From a checkpoint of a small transformer trained on Wikipedia.
Size: 25 layers, width 448, 10 heads of 64, MLP 1792 GELU, vocabulary 8192.
Architecture: LayerNorm before each block, biases.
Training: 580M tokens, 4425 steps.
Each number is 50 + 15 x the weight over its row's rms, rounded and kept within 0 to 99. Layers, rows and columns count from 0. The size before them is the row's rms in percent of the matrix's.

# layer 4 attention value, 640x448, rms 0.0173, rows 13-44, columns 0-111
120:45 49 49 35 56 61 38 44 31 56 63 48 61 40 60 59 55 53 60 39 34 48 48 58 55 44 41 43 68 58 28 62 29 28 59 57 61 70 50 64 52 64 30 72 58 70 37 76 45 69 70 49 52 28 67 43 48 62 45 35 63 71 24 61 57 41 40 32 43 68 53 63 76 49 41 71 53 19 68 57 43 55 43 63 48 53 62 20 44 34 73 40 70 38 48 52 70 45 47 49 29 70 55 53 66 31 26 58 58 74 47 43
114:08 46 70 80 77 83 36 61 29 26 68 40 33 59 62 51 54 66 33 74 41 30 44 54 65 43 36 15 44 43 40 42 56 70 75 51 51 69 57 27 45 69 69 66 33 46 58 18 58 38 76 62 71 44 47 33 76 72 71 58 59 22 49 20 29 40 43 47 20 61 37 39 61 73 44 37 49 58 71 52 68 67 34 66 43 51 69 56 42 29 17 69 52 50 71 59 30 38 56 36 63 55 50 39 51 68 47 43 69 67 58 54
128:67 58 54 52 67 43 40 39 71 70 35 85 57 49 60 48 66 37 63 30 63 40 39 55 66 75 20 56 64 43 63 29 51 40 40 53 11 46 43 79 78 52 69 57 43 46 44 54 95 57 52 62 34 48 61 44 48 35 54 29 75 15 48 69 70 39 61 59 48 50 52 36 67 56 37 50 45 38 42 28 51 38 54 33 44 55 36 63 41 53 40 49 32 42 45 55 26 62 47 57 59 47 50 44 44 32 58 49 63 45 43 51
121:75 58 65 60 69 30 50 44 58 45 49 52 61 25 75 12 53 50 59 44 82 60 51 44 30 51 60 53 60 65 41 63 54 41 39 53 24 53 60 65 57 42 57 57 52 46 36 43 63 41 41 61 33 63 16 59 39 58 58 52 46 58 67 58 65 44 57 49 68 42 60 36 54 44 57 40 53 40 40 39 46 74 31 36 53 53 51 34 45 74 57 39 28 70 60 57 14 46 25 55 52 33 13 39 50 51 63 49 48 53 23 71
112:68 62 56 24 58 44 42 59 33 53 64 51 58 61 48 70 27 69 86 54 57 52 32 51 42 43 42 74 41 50 59 38 49 58 65 60 45 65 55 43 35 50 34 40 54 48 52 56 26 38 30 54 63 44 36 41 52 45 64 46 50 30 60 68 54 30 42 56 49 47 71 62 65 66 58 25 41 69 57 54 41 45 62 50 56 13 48 58 44 76 70 28 25 40 69 50 56 68 63 60 62 53 40 40 42 58 62 50 43 48 60 39
117:56 38 27 70 53 49 58 25 60 49 36 59 38 56 54 17 41 49 57 73 62 52 73 60 46 49 53 48 27 58 56 42 46 40 31 34 53 44 38 41 54 36 48 56 47 12 53 59 43 45 50 39 34 81 37 46 57 47 33 46 64 85 78 56 53 93 64 43 67 37 83 55 35 48 49 65 48 59 33 39 51 34 36 45 47 40 48 56 54 52 70 55 07 82 76 38 37 20 43 48 95 37 10 52 56 36 46 60 21 34 52 71
124:74 56 45 57 81 44 33 55 55 39 61 52 48 25 50 43 60 45 31 36 37 53 43 64 62 48 54 59 75 52 54 59 40 56 40 48 64 63 43 55 56 48 69 31 70 61 33 47 74 48 19 53 62 09 57 49 52 42 51 72 44 45 38 30 36 47 65 34 51 86 79 47 81 20 59 43 54 27 61 67 63 53 52 49 41 48 43 35 66 39 37 42 68 25 66 71 37 47 39 54 50 48 49 35 72 55 57 50 58 54 42 45
114:51 48 55 54 31 47 58 63 33 44 44 57 24 69 58 57 41 53 51 46 51 50 58 48 25 62 48 69 68 39 52 58 47 67 52 47 39 47 75 73 36 70 27 20 50 47 59 57 37 43 28 40 47 47 28 39 43 68 65 60 31 37 33 73 70 09 50 65 76 46 40 34 52 33 55 56 62 59 53 48 24 52 47 18 25 70 21 51 48 47 68 36 47 57 32 29 56 50 50 58 29 32 69 50 65 48 54 72 72 59 68 51
131:62 30 17 41 35 31 06 59 64 48 52 37 60 50 14 68 47 43 37 60 39 47 51 44 91 43 62 46 39 46 67 68 46 41 48 45 60 70 41 53 58 51 50 66 61 52 58 84 70 53 50 45 47 16 63 49 42 40 39 70 53 42 44 28 24 47 47 44 17 57 62 50 36 62 55 66 40 54 43 60 57 50 64 80 43 23 24 66 50 38 36 40 65 18 36 42 58 60 61 44 39 78 68 67 37 54 73 44 50 51 55 26
127:64 65 41 74 45 46 34 64 48 63 42 32 66 21 58 40 40 40 45 44 47 42 52 81 54 63 59 47 54 59 42 64 45 38 37 38 18 51 46 24 66 57 33 64 47 32 37 75 73 66 32 53 59 99 39 43 41 35 31 68 44 55 54 47 67 47 80 37 33 37 62 32 09 49 41 56 55 71 39 26 45 59 37 42 37 58 43 68 44 51 81 52 46 59 45 30 59 48 73 77 66 39 45 37 59 30 09 58 50 40 49 62
110:64 70 26 84 71 50 61 63 64 46 46 53 44 67 39 53 65 41 39 82 50 40 52 58 73 42 19 44 36 40 68 10 59 53 20 39 66 44 40 23 62 45 82 48 63 79 66 26 73 30 51 45 40 81 61 34 78 65 54 48 59 35 55 44 40 48 50 42 60 50 61 76 45 40 64 45 36 67 45 44 62 49 61 70 74 53 69 45 62 55 37 66 49 54 60 47 24 29 43 51 67 47 55 42 51 41 43 30 52 49 55 43
110:89 62 41 66 69 42 50 38 42 34 47 29 66 45 47 46 42 59 27 88 64 57 52 39 34 53 74 52 65 55 55 66 34 64 28 39 81 59 46 66 46 58 37 40 52 20 56 53 18 54 09 73 43 43 51 78 46 48 22 62 35 83 57 36 57 56 38 26 47 41 94 45 32 32 57 29 51 67 66 49 62 87 39 58 39 28 52 61 47 69 66 53 41 62 41 51 39 65 35 60 45 49 48 52 65 57 67 42 46 45 34 53
099:40 46 53 65 33 34 67 48 69 38 23 54 26 40 22 54 34 58 54 64 42 45 58 47 70 65 44 30 29 63 46 50 57 43 55 41 37 46 43 37 62 60 73 43 58 57 32 43 68 42 59 54 28 50 60 35 27 60 39 71 66 80 52 47 49 70 90 30 54 51 10 53 40 39 79 39 33 57 54 48 54 22 61 25 55 57 63 31 70 37 28 69 71 65 43 43 42 56 64 56 46 47 48 91 57 44 52 76 60 52 25 41
118:79 53 56 31 51 43 54 34 68 76 54 62 80 47 41 36 46 62 32 51 59 73 69 50 61 27 43 76 37 48 45 57 47 30 47 55 43 39 39 60 41 29 39 52 46 51 46 35 61 57 58 70 38 42 68 70 43 45 46 46 37 62 60 71 50 93 28 31 62 29 58 52 64 39 35 56 67 46 45 56 51 40 70 64 44 40 40 29 39 55 73 36 55 85 36 78 41 66 48 58 75 53 79 54 63 60 72 27 38 46 33 80
123:59 70 68 50 70 72 69 29 42 57 47 72 50 49 40 48 63 48 60 43 52 48 17 56 55 62 27 32 49 67 54 35 71 38 43 48 50 39 51 36 42 47 72 40 18 24 45 35 79 08 49 46 54 45 46 41 74 51 61 50 50 01 67 43 53 44 60 79 49 47 45 49 47 49 43 55 37 71 43 37 45 56 55 34 57 38 53 54 71 69 50 54 35 66 87 54 38 51 59 43 78 55 48 37 17 39 46 56 46 36 55 50
114:33 53 27 55 44 54 57 36 45 52 42 41 50 48 64 97 45 47 41 68 33 61 40 40 65 42 52 38 30 65 44 64 55 61 64 26 88 53 40 55 44 32 36 45 56 46 63 35 18 51 59 72 55 32 40 66 40 75 23 67 41 84 48 27 49 40 40 35 36 69 30 45 53 72 54 57 21 50 49 51 52 34 42 50 59 56 37 21 57 43 61 55 38 67 43 35 42 50 42 44 47 52 50 45 57 90 56 34 31 77 71 56
108:52 65 67 30 69 53 80 48 62 43 51 45 62 59 58 42 37 44 63 38 34 55 34 39 33 14 39 80 66 37 63 43 53 37 60 58 41 55 46 96 47 54 43 83 60 14 49 71 24 51 62 62 36 62 30 85 56 37 37 36 35 48 71 54 49 45 53 45 56 55 55 68 38 49 25 92 62 34 41 53 48 27 37 61 45 39 44 42 32 59 68 50 48 58 42 21 59 73 72 63 43 52 64 52 48 69 40 35 52 54 56 66
102:42 47 70 49 53 44 45 47 62 20 40 51 26 57 52 65 64 39 53 49 35 35 38 77 58 51 22 36 26 69 72 34 67 50 35 25 18 33 38 17 60 48 84 59 36 79 68 33 67 55 55 36 78 54 67 29 61 32 33 57 54 33 47 55 56 61 52 58 56 45 48 45 35 54 67 39 40 66 50 23 53 77 49 47 74 56 45 43 88 58 24 48 51 55 60 88 28 42 51 42 66 46 17 50 66 35 54 45 44 51 26 39
110:58 47 46 54 59 65 75 32 50 76 66 34 53 58 25 72 42 53 64 11 36 45 24 46 67 62 26 58 67 43 50 17 46 36 53 52 82 50 45 48 74 79 54 10 61 61 54 55 95 30 20 65 34 34 69 49 41 35 78 61 35 60 54 47 40 44 31 46 38 50 49 43 48 68 40 57 37 57 56 64 63 34 65 45 61 37 29 53 67 56 46 16 57 52 48 49 45 72 81 32 68 45 55 46 25 40 41 54 45 49 58 62
132:67 56 72 47 64 37 67 50 78 55 42 60 69 68 46 42 67 53 55 43 54 48 45 57 55 39 31 43 61 56 79 42 70 67 48 66 42 50 24 77 56 26 88 19 29 32 59 52 51 32 53 48 52 63 33 35 59 46 60 39 73 26 52 62 77 47 66 73 41 46 37 48 34 71 54 39 41 44 32 43 33 32 55 54 50 51 41 61 42 74 52 35 46 67 58 63 30 49 43 54 73 46 15 48 31 56 58 58 37 25 65 70
104:68 62 31 59 45 98 39 36 37 59 43 29 53 45 63 67 26 56 69 44 45 50 53 29 37 58 28 48 69 68 33 33 37 22 77 58 48 37 70 30 34 71 53 69 62 20 44 51 89 39 68 70 54 59 48 60 40 38 59 52 39 60 74 65 52 59 32 48 49 57 73 29 33 42 46 74 53 65 78 48 34 48 56 24 47 59 43 29 35 36 75 40 36 63 56 54 34 64 43 44 49 12 32 28 74 56 31 34 24 44 46 69
132:37 53 55 49 63 57 27 37 37 40 54 51 56 54 62 60 43 50 51 68 41 66 61 27 57 19 75 46 48 53 42 62 32 45 56 50 84 54 56 40 27 57 50 63 51 54 63 57 30 60 24 56 70 15 56 69 39 43 59 37 32 71 54 30 14 52 31 37 32 57 63 55 76 41 33 65 60 58 52 69 37 62 54 77 51 28 61 49 39 28 65 29 55 35 49 53 43 50 41 40 37 48 76 56 53 44 77 45 67 68 31 50
111:52 47 31 46 37 36 47 29 83 62 36 47 53 48 57 27 28 69 78 40 61 73 73 49 24 45 71 49 58 40 38 54 56 62 52 45 60 18 42 69 23 51 27 45 51 43 57 41 40 78 54 67 37 80 22 68 40 54 42 39 25 76 58 83 75 47 38 65 47 59 41 25 43 74 38 49 62 36 37 54 35 52 32 36 46 48 41 40 14 57 55 63 29 58 41 60 35 63 19 66 26 31 30 52 53 59 48 71 52 32 61 73
112:54 45 54 20 08 26 62 49 32 54 49 39 65 81 50 54 39 81 58 53 49 66 54 62 38 60 49 74 65 41 45 48 45 62 59 38 58 40 63 59 34 65 22 51 37 39 46 91 38 68 40 55 44 68 32 49 37 25 59 55 49 46 59 75 60 29 38 74 70 38 29 67 39 66 41 50 55 58 49 50 57 43 24 60 47 39 25 64 44 52 66 36 35 35 43 53 78 64 49 45 47 41 48 50 47 22 50 87 57 32 52 52
127:72 48 34 35 65 51 51 35 40 74 52 17 90 47 33 57 33 49 52 29 31 61 55 39 39 67 41 73 57 37 39 48 46 46 64 63 70 47 60 70 48 49 28 31 56 55 63 73 56 44 33 26 24 37 47 65 32 35 69 44 66 50 53 65 28 32 30 64 46 44 59 47 46 45 41 85 65 25 52 63 35 41 40 40 22 50 34 59 42 67 71 15 43 53 37 18 64 77 48 61 56 44 55 42 39 35 62 47 54 55 52 52
138:64 30 38 32 07 33 41 64 46 54 48 53 55 46 33 45 59 73 44 37 69 75 51 62 27 87 52 48 57 55 10 53 54 34 56 62 67 47 34 60 59 51 16 57 65 55 26 49 72 52 46 25 41 52 49 50 27 57 87 68 53 81 68 68 58 46 49 68 81 51 41 37 41 55 27 55 50 26 69 52 49 47 44 41 46 57 53 42 51 35 56 28 46 59 44 44 73 50 62 53 26 24 69 68 61 38 33 54 49 48 78 54
124:56 57 66 67 67 74 68 32 32 50 33 53 68 58 49 38 55 39 49 51 46 45 73 22 49 30 21 67 62 89 55 06 74 39 41 50 60 19 52 38 30 56 70 57 51 51 62 40 43 55 21 84 41 50 18 58 57 36 27 53 28 51 68 37 62 85 63 50 28 40 68 44 47 42 52 37 33 74 21 45 51 62 59 51 73 20 49 39 54 52 57 45 21 61 74 55 39 59 30 50 84 52 28 44 47 39 48 15 41 43 20 64
110:72 62 58 30 32 44 69 36 40 70 51 40 75 58 77 61 23 52 63 22 33 58 40 52 38 29 39 63 66 57 47 30 73 51 34 46 60 38 79 68 59 55 27 26 47 36 66 50 43 36 29 72 32 35 34 45 39 29 50 45 51 46 60 84 81 46 65 58 57 57 53 68 68 46 32 66 39 50 30 31 27 47 71 40 49 35 32 72 57 48 83 32 42 59 56 49 52 79 51 59 49 49 32 44 35 38 55 67 33 38 36 60
104:52 38 32 46 62 31 43 42 71 33 47 24 59 44 48 52 28 43 48 40 46 55 73 44 63 26 69 53 61 52 78 41 68 65 67 64 62 41 29 54 44 45 31 58 67 74 22 55 29 53 42 55 72 45 66 50 67 41 53 48 44 66 43 35 43 59 46 41 44 63 45 37 41 56 34 77 53 14 68 54 45 36 32 55 30 30 42 64 36 49 52 55 89 41 26 53 66 37 28 61 27 51 70 75 37 52 65 36 70 52 78 47
126:69 45 67 62 57 41 55 00 50 62 42 68 75 42 36 47 34 47 62 56 50 56 43 40 67 17 28 37 41 58 50 69 82 28 44 47 47 17 53 57 72 38 68 44 56 46 56 65 51 51 55 38 36 70 38 66 68 44 46 43 48 47 57 53 56 67 52 61 59 44 31 30 66 54 49 70 59 33 34 50 47 50 40 27 35 38 15 60 45 52 73 55 40 72 43 48 37 81 43 63 54 33 43 55 41 50 64 65 33 50 46 59
104:64 50 29 37 58 59 60 43 67 65 31 52 44 55 44 69 61 41 39 56 43 36 55 55 75 61 16 54 31 43 58 42 51 36 31 23 31 41 49 27 75 70 80 51 68 46 59 29 71 61 52 44 49 59 46 39 50 29 51 57 41 47 51 47 50 78 60 17 49 51 71 29 31 74 55 39 43 70 59 24 82 50 32 47 71 48 75 52 71 56 20 48 55 54 55 41 42 55 49 33 92 44 34 31 68 41 55 33 24 40 48 61
126:53 47 51 57 62 70 66 59 28 39 44 51 19 55 73 71 33 41 55 56 43 50 51 47 32 56 74 40 37 58 60 52 38 70 59 45 66 54 61 48 36 59 52 57 47 50 55 67 19 63 47 44 57 37 42 62 43 77 51 59 36 64 51 56 38 50 31 64 54 58 47 41 68 38 54 43 46 71 77 46 42 67 68 46 51 34 50 40 55 79 60 61 27 43 55 48 44 41 36 45 43 50 28 34 48 54 27 61 85 79 45 55
# layer 4 attention output (transposed), 640x448, rms 0.0148, rows 13-43, columns 0-111
113:52 37 21 56 38 42 44 29 61 61 62 35 62 43 49 45 44 74 32 43 56 50 28 35 34 70 39 38 50 49 75 58 72 56 37 49 39 56 47 40 45 19 47 47 08 36 71 33 41 49 45 41 59 46 34 48 69 44 45 61 69 47 85 61 60 65 58 71 27 34 41 67 24 58 49 38 50 81 36 39 38 47 53 27 76 51 24 78 51 74 75 65 45 56 41 53 40 69 48 58 59 49 49 51 24 36 58 57 40 45 38 43
104:87 53 55 45 50 41 62 66 47 44 31 65 65 35 44 48 55 51 43 38 47 59 59 65 54 54 59 80 62 54 38 51 60 30 61 66 53 57 52 63 38 50 37 38 58 50 41 52 38 56 14 46 23 55 77 52 40 59 57 33 42 59 39 45 79 45 47 39 81 70 62 49 45 44 49 53 41 53 46 56 70 58 42 40 24 37 16 38 24 37 46 52 66 76 26 51 51 73 42 78 45 58 46 66 52 33 44 52 40 49 63 34
132:29 66 42 44 21 52 52 52 49 49 50 39 30 44 55 72 29 58 50 71 53 40 71 43 51 45 50 32 59 53 32 60 25 61 63 53 61 45 38 45 15 52 40 66 48 73 51 46 46 38 43 48 67 57 51 58 40 56 43 72 19 81 43 53 20 48 48 58 32 61 34 77 46 42 78 49 52 72 67 42 51 45 48 55 52 38 55 46 27 38 43 37 61 60 61 42 66 36 22 49 44 56 54 43 60 60 41 37 50 54 40 30
117:30 38 42 39 33 36 53 55 45 66 59 42 30 64 05 94 38 39 60 49 42 35 55 66 41 47 38 30 66 43 58 52 42 65 70 50 66 50 41 45 46 63 46 58 50 63 51 66 65 41 60 50 80 48 77 34 73 49 34 61 38 46 48 44 25 49 34 64 56 43 30 61 28 63 57 33 43 75 60 38 44 25 48 58 41 45 60 53 39 20 46 49 54 26 38 35 73 43 71 49 26 52 84 30 49 39 63 53 51 47 63 48
110:30 37 25 50 18 46 54 33 54 24 43 68 66 54 25 35 82 36 26 59 57 25 67 46 67 52 47 44 27 41 47 64 46 51 40 38 35 44 62 48 58 33 61 72 42 45 42 27 61 54 71 23 67 44 61 31 58 46 67 59 37 58 31 38 22 56 35 45 22 68 43 61 43 53 68 60 80 47 59 69 47 48 50 42 54 61 44 54 65 30 43 53 63 61 43 42 46 40 41 60 67 57 43 49 54 81 53 24 71 32 41 72
115:33 40 68 48 45 38 54 56 34 68 55 55 35 76 43 67 55 25 61 58 42 56 42 56 48 35 62 46 56 42 58 72 40 51 78 63 46 45 51 64 57 62 55 40 64 65 61 73 53 48 36 56 55 37 62 47 58 75 58 41 38 30 37 46 44 26 23 43 57 64 28 47 61 35 50 44 42 43 59 65 55 49 58 75 44 51 58 38 53 25 29 43 62 38 35 49 57 37 64 74 26 48 84 46 32 64 71 58 68 52 69 59
122:15 44 42 46 23 48 37 28 60 70 60 26 40 56 53 68 39 59 60 54 77 42 57 62 34 61 32 45 50 47 60 55 60 62 41 51 33 51 34 56 43 54 46 65 30 59 52 40 42 34 88 49 46 75 33 28 63 38 74 48 57 50 66 60 55 56 49 64 49 52 30 77 06 62 52 42 51 76 38 42 39 42 50 32 77 57 25 56 27 58 86 50 48 63 46 23 59 49 54 54 53 50 68 58 37 53 54 38 45 38 52 42
108:36 41 33 38 65 35 39 47 76 21 51 82 66 46 24 35 61 46 65 48 46 39 46 34 61 53 40 43 34 56 64 48 33 47 32 19 54 58 48 29 65 35 75 72 60 33 35 24 74 53 79 46 62 47 64 47 49 39 49 39 64 54 58 32 11 72 39 46 14 46 65 35 63 62 32 49 56 23 70 47 46 55 65 56 58 49 91 54 41 56 60 42 46 41 74 56 36 47 63 48 52 48 35 47 71 57 36 36 52 37 53 48
131:30 60 64 55 84 75 53 63 49 49 49 35 56 41 99 24 41 66 63 51 59 49 51 58 51 41 45 71 44 57 32 60 70 69 30 61 38 55 52 53 38 59 35 35 39 51 67 53 29 69 90 60 31 68 00 64 42 49 64 37 54 68 39 70 68 57 87 43 64 62 59 44 50 34 49 59 51 35 52 57 41 48 57 22 78 81 39 35 45 70 67 54 43 51 69 49 50 39 39 52 62 40 34 62 30 61 36 65 46 61 53 58
130:25 14 67 50 51 29 60 39 58 57 71 82 26 59 41 71 55 40 61 63 66 55 39 46 50 13 47 22 49 40 45 66 51 64 65 58 67 38 61 60 42 43 48 49 42 58 59 51 34 52 59 31 39 28 48 65 71 41 49 38 37 45 37 67 64 54 28 58 57 49 27 35 66 42 42 41 56 29 43 65 58 20 59 64 39 31 49 54 48 51 24 44 68 28 54 59 41 44 52 48 15 36 60 51 37 89 81 56 72 69 44 57
107:54 51 79 46 45 60 50 30 45 62 43 42 48 35 55 71 47 50 69 47 58 56 79 67 47 42 52 61 58 66 31 49 32 44 77 63 38 32 60 73 32 78 44 52 71 48 41 66 30 34 44 41 42 64 43 54 38 52 58 46 32 41 24 42 77 37 36 31 44 70 48 47 62 58 35 60 64 39 47 57 49 51 37 61 27 39 55 45 16 32 45 34 66 55 46 43 62 46 62 46 30 48 58 72 66 50 53 40 56 62 50 46
113:25 39 48 51 48 56 60 57 75 67 60 59 43 66 51 44 51 43 69 62 59 40 31 53 64 34 45 45 36 43 56 45 56 69 25 44 54 38 65 53 83 74 56 48 65 51 56 59 51 65 96 38 47 64 10 28 50 35 76 47 56 35 40 62 53 50 73 56 53 45 31 62 46 49 35 47 55 47 47 35 40 34 41 50 87 76 58 27 54 37 53 49 37 31 56 25 63 19 74 38 60 28 58 56 39 68 47 50 50 69 74 86
089:42 26 72 38 83 43 52 44 40 77 60 42 69 42 52 67 49 48 61 46 38 38 53 66 44 48 56 59 73 67 61 67 44 39 63 69 46 55 54 42 38 63 43 62 74 56 60 82 40 51 32 63 57 55 36 65 50 58 34 30 26 37 36 18 82 31 46 39 33 43 73 41 70 59 24 49 52 45 49 56 48 44 48 54 24 51 82 74 26 46 59 40 52 42 41 43 78 34 81 54 29 42 88 49 62 15 67 52 43 59 45 28
120:35 71 29 61 46 59 49 57 38 58 60 15 32 63 55 47 51 56 55 60 48 38 46 58 43 65 59 43 71 40 51 29 60 76 63 46 68 48 43 43 57 61 64 49 33 63 48 74 40 38 50 62 77 53 23 34 55 47 33 77 40 44 67 55 44 46 64 53 62 24 48 64 32 48 66 48 29 67 43 40 48 47 40 63 63 69 46 60 66 57 40 58 25 53 55 28 52 38 54 30 52 56 45 31 35 53 56 76 46 60 48 45
122:33 51 46 52 31 37 56 59 38 33 47 79 58 51 37 46 64 37 38 51 61 56 78 47 59 26 56 51 50 43 19 55 19 45 67 52 42 42 66 62 42 58 52 59 79 49 22 56 31 48 49 43 46 51 66 43 44 56 64 65 34 64 13 51 43 41 32 41 41 57 56 58 75 54 74 54 64 43 57 62 63 45 49 71 39 45 52 42 20 27 30 51 81 59 45 63 44 45 25 32 43 47 50 70 78 59 45 30 52 47 33 42
122:71 41 86 43 90 52 44 83 40 55 55 62 72 60 59 02 52 36 56 43 28 67 38 55 39 65 74 56 51 42 64 37 53 49 54 51 30 65 61 46 77 67 37 54 51 74 67 53 53 51 43 59 57 64 54 52 56 63 56 25 77 59 55 50 40 49 63 41 70 25 73 28 79 40 32 55 45 04 47 63 47 73 54 49 51 58 59 57 50 74 56 49 46 52 48 90 58 43 73 41 68 42 36 54 58 15 34 62 50 31 28 41
105:56 57 30 67 37 35 55 65 44 41 68 57 31 68 58 23 67 52 39 50 54 42 35 52 41 54 59 39 27 35 48 35 56 76 39 35 77 46 58 42 63 36 63 40 23 69 38 31 58 64 24 61 68 47 62 34 49 46 47 67 57 55 63 72 26 42 59 59 65 39 42 49 62 37 62 58 45 48 61 58 56 59 59 60 72 67 46 64 79 62 28 47 38 56 72 67 26 40 34 21 54 41 14 39 43 54 43 72 57 52 32 53
099:63 53 68 35 43 56 51 49 26 50 48 49 71 38 31 70 28 38 51 50 49 63 76 56 49 43 46 65 80 51 48 60 36 21 73 62 26 46 56 55 33 62 33 56 79 55 48 61 57 46 38 49 40 54 74 67 48 64 63 43 38 55 27 21 60 35 33 43 34 70 42 56 54 53 44 48 59 51 40 56 45 55 42 48 25 26 52 47 12 28 31 46 52 54 25 43 77 57 41 75 46 58 85 52 66 46 69 11 46 48 69 39
113:30 48 33 48 46 56 38 45 49 46 40 49 71 49 61 31 56 43 30 67 58 63 63 50 53 52 58 56 67 51 53 70 42 61 50 53 27 64 55 48 26 36 54 69 37 63 51 55 27 45 64 54 72 54 21 47 53 69 41 66 36 77 32 41 35 63 51 53 08 48 67 71 55 43 81 49 57 68 38 62 51 51 63 44 25 43 34 70 24 42 47 59 54 68 34 33 57 36 25 55 53 69 52 71 44 51 58 51 40 53 34 26
129:47 68 56 40 34 53 53 64 41 26 44 62 38 44 43 59 46 32 44 59 59 50 77 42 57 41 54 57 44 55 22 60 17 42 62 44 44 52 55 42 22 62 45 74 79 73 25 42 63 59 41 55 59 49 97 59 36 60 42 57 34 77 35 39 10 30 39 34 45 70 44 61 62 39 68 60 51 58 79 49 55 56 49 74 42 37 68 26 34 23 18 29 67 53 69 59 60 36 24 49 43 61 57 35 80 58 40 22 55 59 39 40
105:56 13 49 48 51 16 72 79 40 55 65 70 46 84 34 44 77 30 50 63 49 49 19 35 47 39 73 48 47 39 69 49 59 55 58 61 63 61 58 51 84 27 60 46 34 67 61 76 31 68 36 45 63 45 60 39 73 63 55 47 55 69 42 39 24 69 37 54 56 38 50 66 50 43 72 33 48 48 43 54 55 49 54 69 31 56 40 77 64 39 15 79 50 47 40 55 52 49 66 55 47 66 59 60 19 41 76 88 60 38 59 57
130:64 54 41 58 61 56 52 72 57 57 51 31 70 62 57 30 47 57 59 35 51 49 37 53 40 64 43 64 40 42 60 38 83 67 22 48 49 58 50 50 76 46 45 25 12 47 65 50 45 55 72 60 42 62 36 42 59 45 60 52 67 50 74 71 50 61 79 60 84 29 57 55 22 45 60 35 40 53 35 30 41 58 38 14 80 83 17 54 68 69 74 69 29 57 40 47 45 68 56 67 68 55 27 46 16 33 37 74 35 37 69 54
105:54 35 56 53 56 21 58 72 50 41 67 68 28 77 27 53 48 27 47 58 35 58 27 47 57 48 54 38 31 39 61 36 51 63 45 40 70 50 42 45 71 48 71 50 48 52 52 45 73 53 31 43 66 45 76 40 56 50 44 53 72 39 71 60 25 58 47 61 73 33 32 50 46 47 40 28 47 44 69 45 50 45 61 71 57 58 67 55 72 35 32 57 43 27 51 56 48 56 69 42 52 34 52 33 52 44 52 62 49 42 40 62
105:30 56 23 53 61 54 35 50 63 17 51 71 58 42 47 27 76 30 46 54 58 35 50 35 56 53 51 42 38 47 49 60 30 43 39 36 44 47 58 39 60 28 69 57 40 28 47 30 68 64 70 47 61 33 52 53 49 62 57 51 47 68 50 45 02 70 46 50 11 55 50 42 60 33 48 56 66 30 55 49 49 54 68 45 49 50 70 56 70 64 49 45 49 40 52 43 27 28 39 67 49 54 36 49 45 88 42 42 69 46 59 70
120:21 46 31 60 49 38 44 66 65 49 52 52 35 66 64 34 70 45 50 69 57 41 22 47 53 48 55 54 43 42 64 61 42 63 29 29 43 71 44 41 60 44 60 52 20 52 66 36 49 64 84 64 83 57 23 31 53 54 54 57 45 75 51 64 22 75 62 53 46 42 63 67 50 36 70 37 45 49 64 55 57 59 75 56 80 73 56 49 64 57 48 59 40 57 58 55 32 28 32 49 63 54 41 52 21 69 34 66 65 41 57 59
128:30 39 51 47 68 35 49 43 40 60 71 62 36 74 63 56 46 46 60 65 40 46 24 32 41 40 54 38 44 64 86 59 48 48 38 52 55 54 44 36 50 40 71 61 45 51 62 50 49 59 52 73 58 48 33 36 71 50 32 52 56 52 47 41 43 76 48 51 21 43 57 42 55 56 50 30 34 66 42 50 45 39 75 68 33 38 68 73 55 67 61 56 50 26 56 56 40 43 51 38 47 54 67 46 44 47 63 57 66 57 26 36
121:45 45 49 40 24 36 48 57 52 52 50 55 59 59 20 54 64 39 37 52 45 51 61 75 74 48 56 43 43 19 34 66 47 65 75 45 54 40 55 70 69 54 48 44 53 68 51 56 43 51 49 24 63 44 72 29 62 67 64 46 30 46 46 59 39 21 36 39 76 68 32 56 45 37 50 46 58 35 71 73 60 61 36 39 56 67 35 47 39 27 18 57 53 51 25 39 55 42 59 71 39 51 71 41 43 74 56 55 57 35 72 49
107:23 53 36 47 30 53 30 49 54 17 46 58 54 61 26 41 65 35 30 67 47 36 64 63 51 53 50 32 46 26 49 36 35 75 65 30 41 41 45 46 58 52 65 74 56 64 42 30 69 37 80 39 86 46 64 44 56 61 48 71 30 57 50 42 00 49 30 55 43 45 55 55 41 53 76 58 50 43 74 61 44 61 54 54 59 46 65 47 63 36 28 52 55 46 50 40 48 39 40 44 51 65 50 37 58 78 43 44 59 25 50 58
101:52 65 50 54 68 56 45 65 46 49 55 37 32 54 70 33 39 70 52 59 46 74 28 43 38 61 48 43 33 52 50 30 66 72 33 44 66 54 44 53 48 63 55 34 37 36 56 42 50 56 50 70 37 54 03 40 47 43 41 59 82 41 74 69 64 65 82 55 76 27 52 40 50 45 48 29 54 65 34 36 54 58 34 56 91 74 47 51 64 74 46 60 23 39 73 65 30 55 46 09 61 41 32 46 42 43 36 79 34 56 33 61
123:48 55 54 39 42 40 47 84 36 50 55 52 28 66 60 56 49 44 46 60 37 46 53 61 50 49 56 60 59 42 48 45 42 63 66 47 58 62 37 50 47 84 42 56 56 75 50 55 56 63 28 67 80 40 65 42 46 59 35 59 43 77 49 52 25 41 53 53 82 47 37 62 55 38 62 40 37 48 73 54 42 57 57 65 57 64 73 36 54 39 25 47 60 53 59 71 54 37 25 47 52 51 40 40 47 45 23 54 48 24 62 44
106:22 39 65 49 44 47 50 45 31 70 56 41 39 40 54 62 47 44 56 54 47 62 66 51 52 45 69 53 86 40 44 69 39 60 81 69 37 49 49 66 33 55 45 57 54 67 66 73 23 27 49 52 62 50 37 56 64 67 59 45 24 45 37 48 66 35 39 53 53 52 46 62 55 43 62 49 45 45 36 65 58 52 58 68 15 42 27 58 20 37 44 40 64 64 25 40 61 36 60 75 23 48 89 71 36 61 63 63 71 57 54 29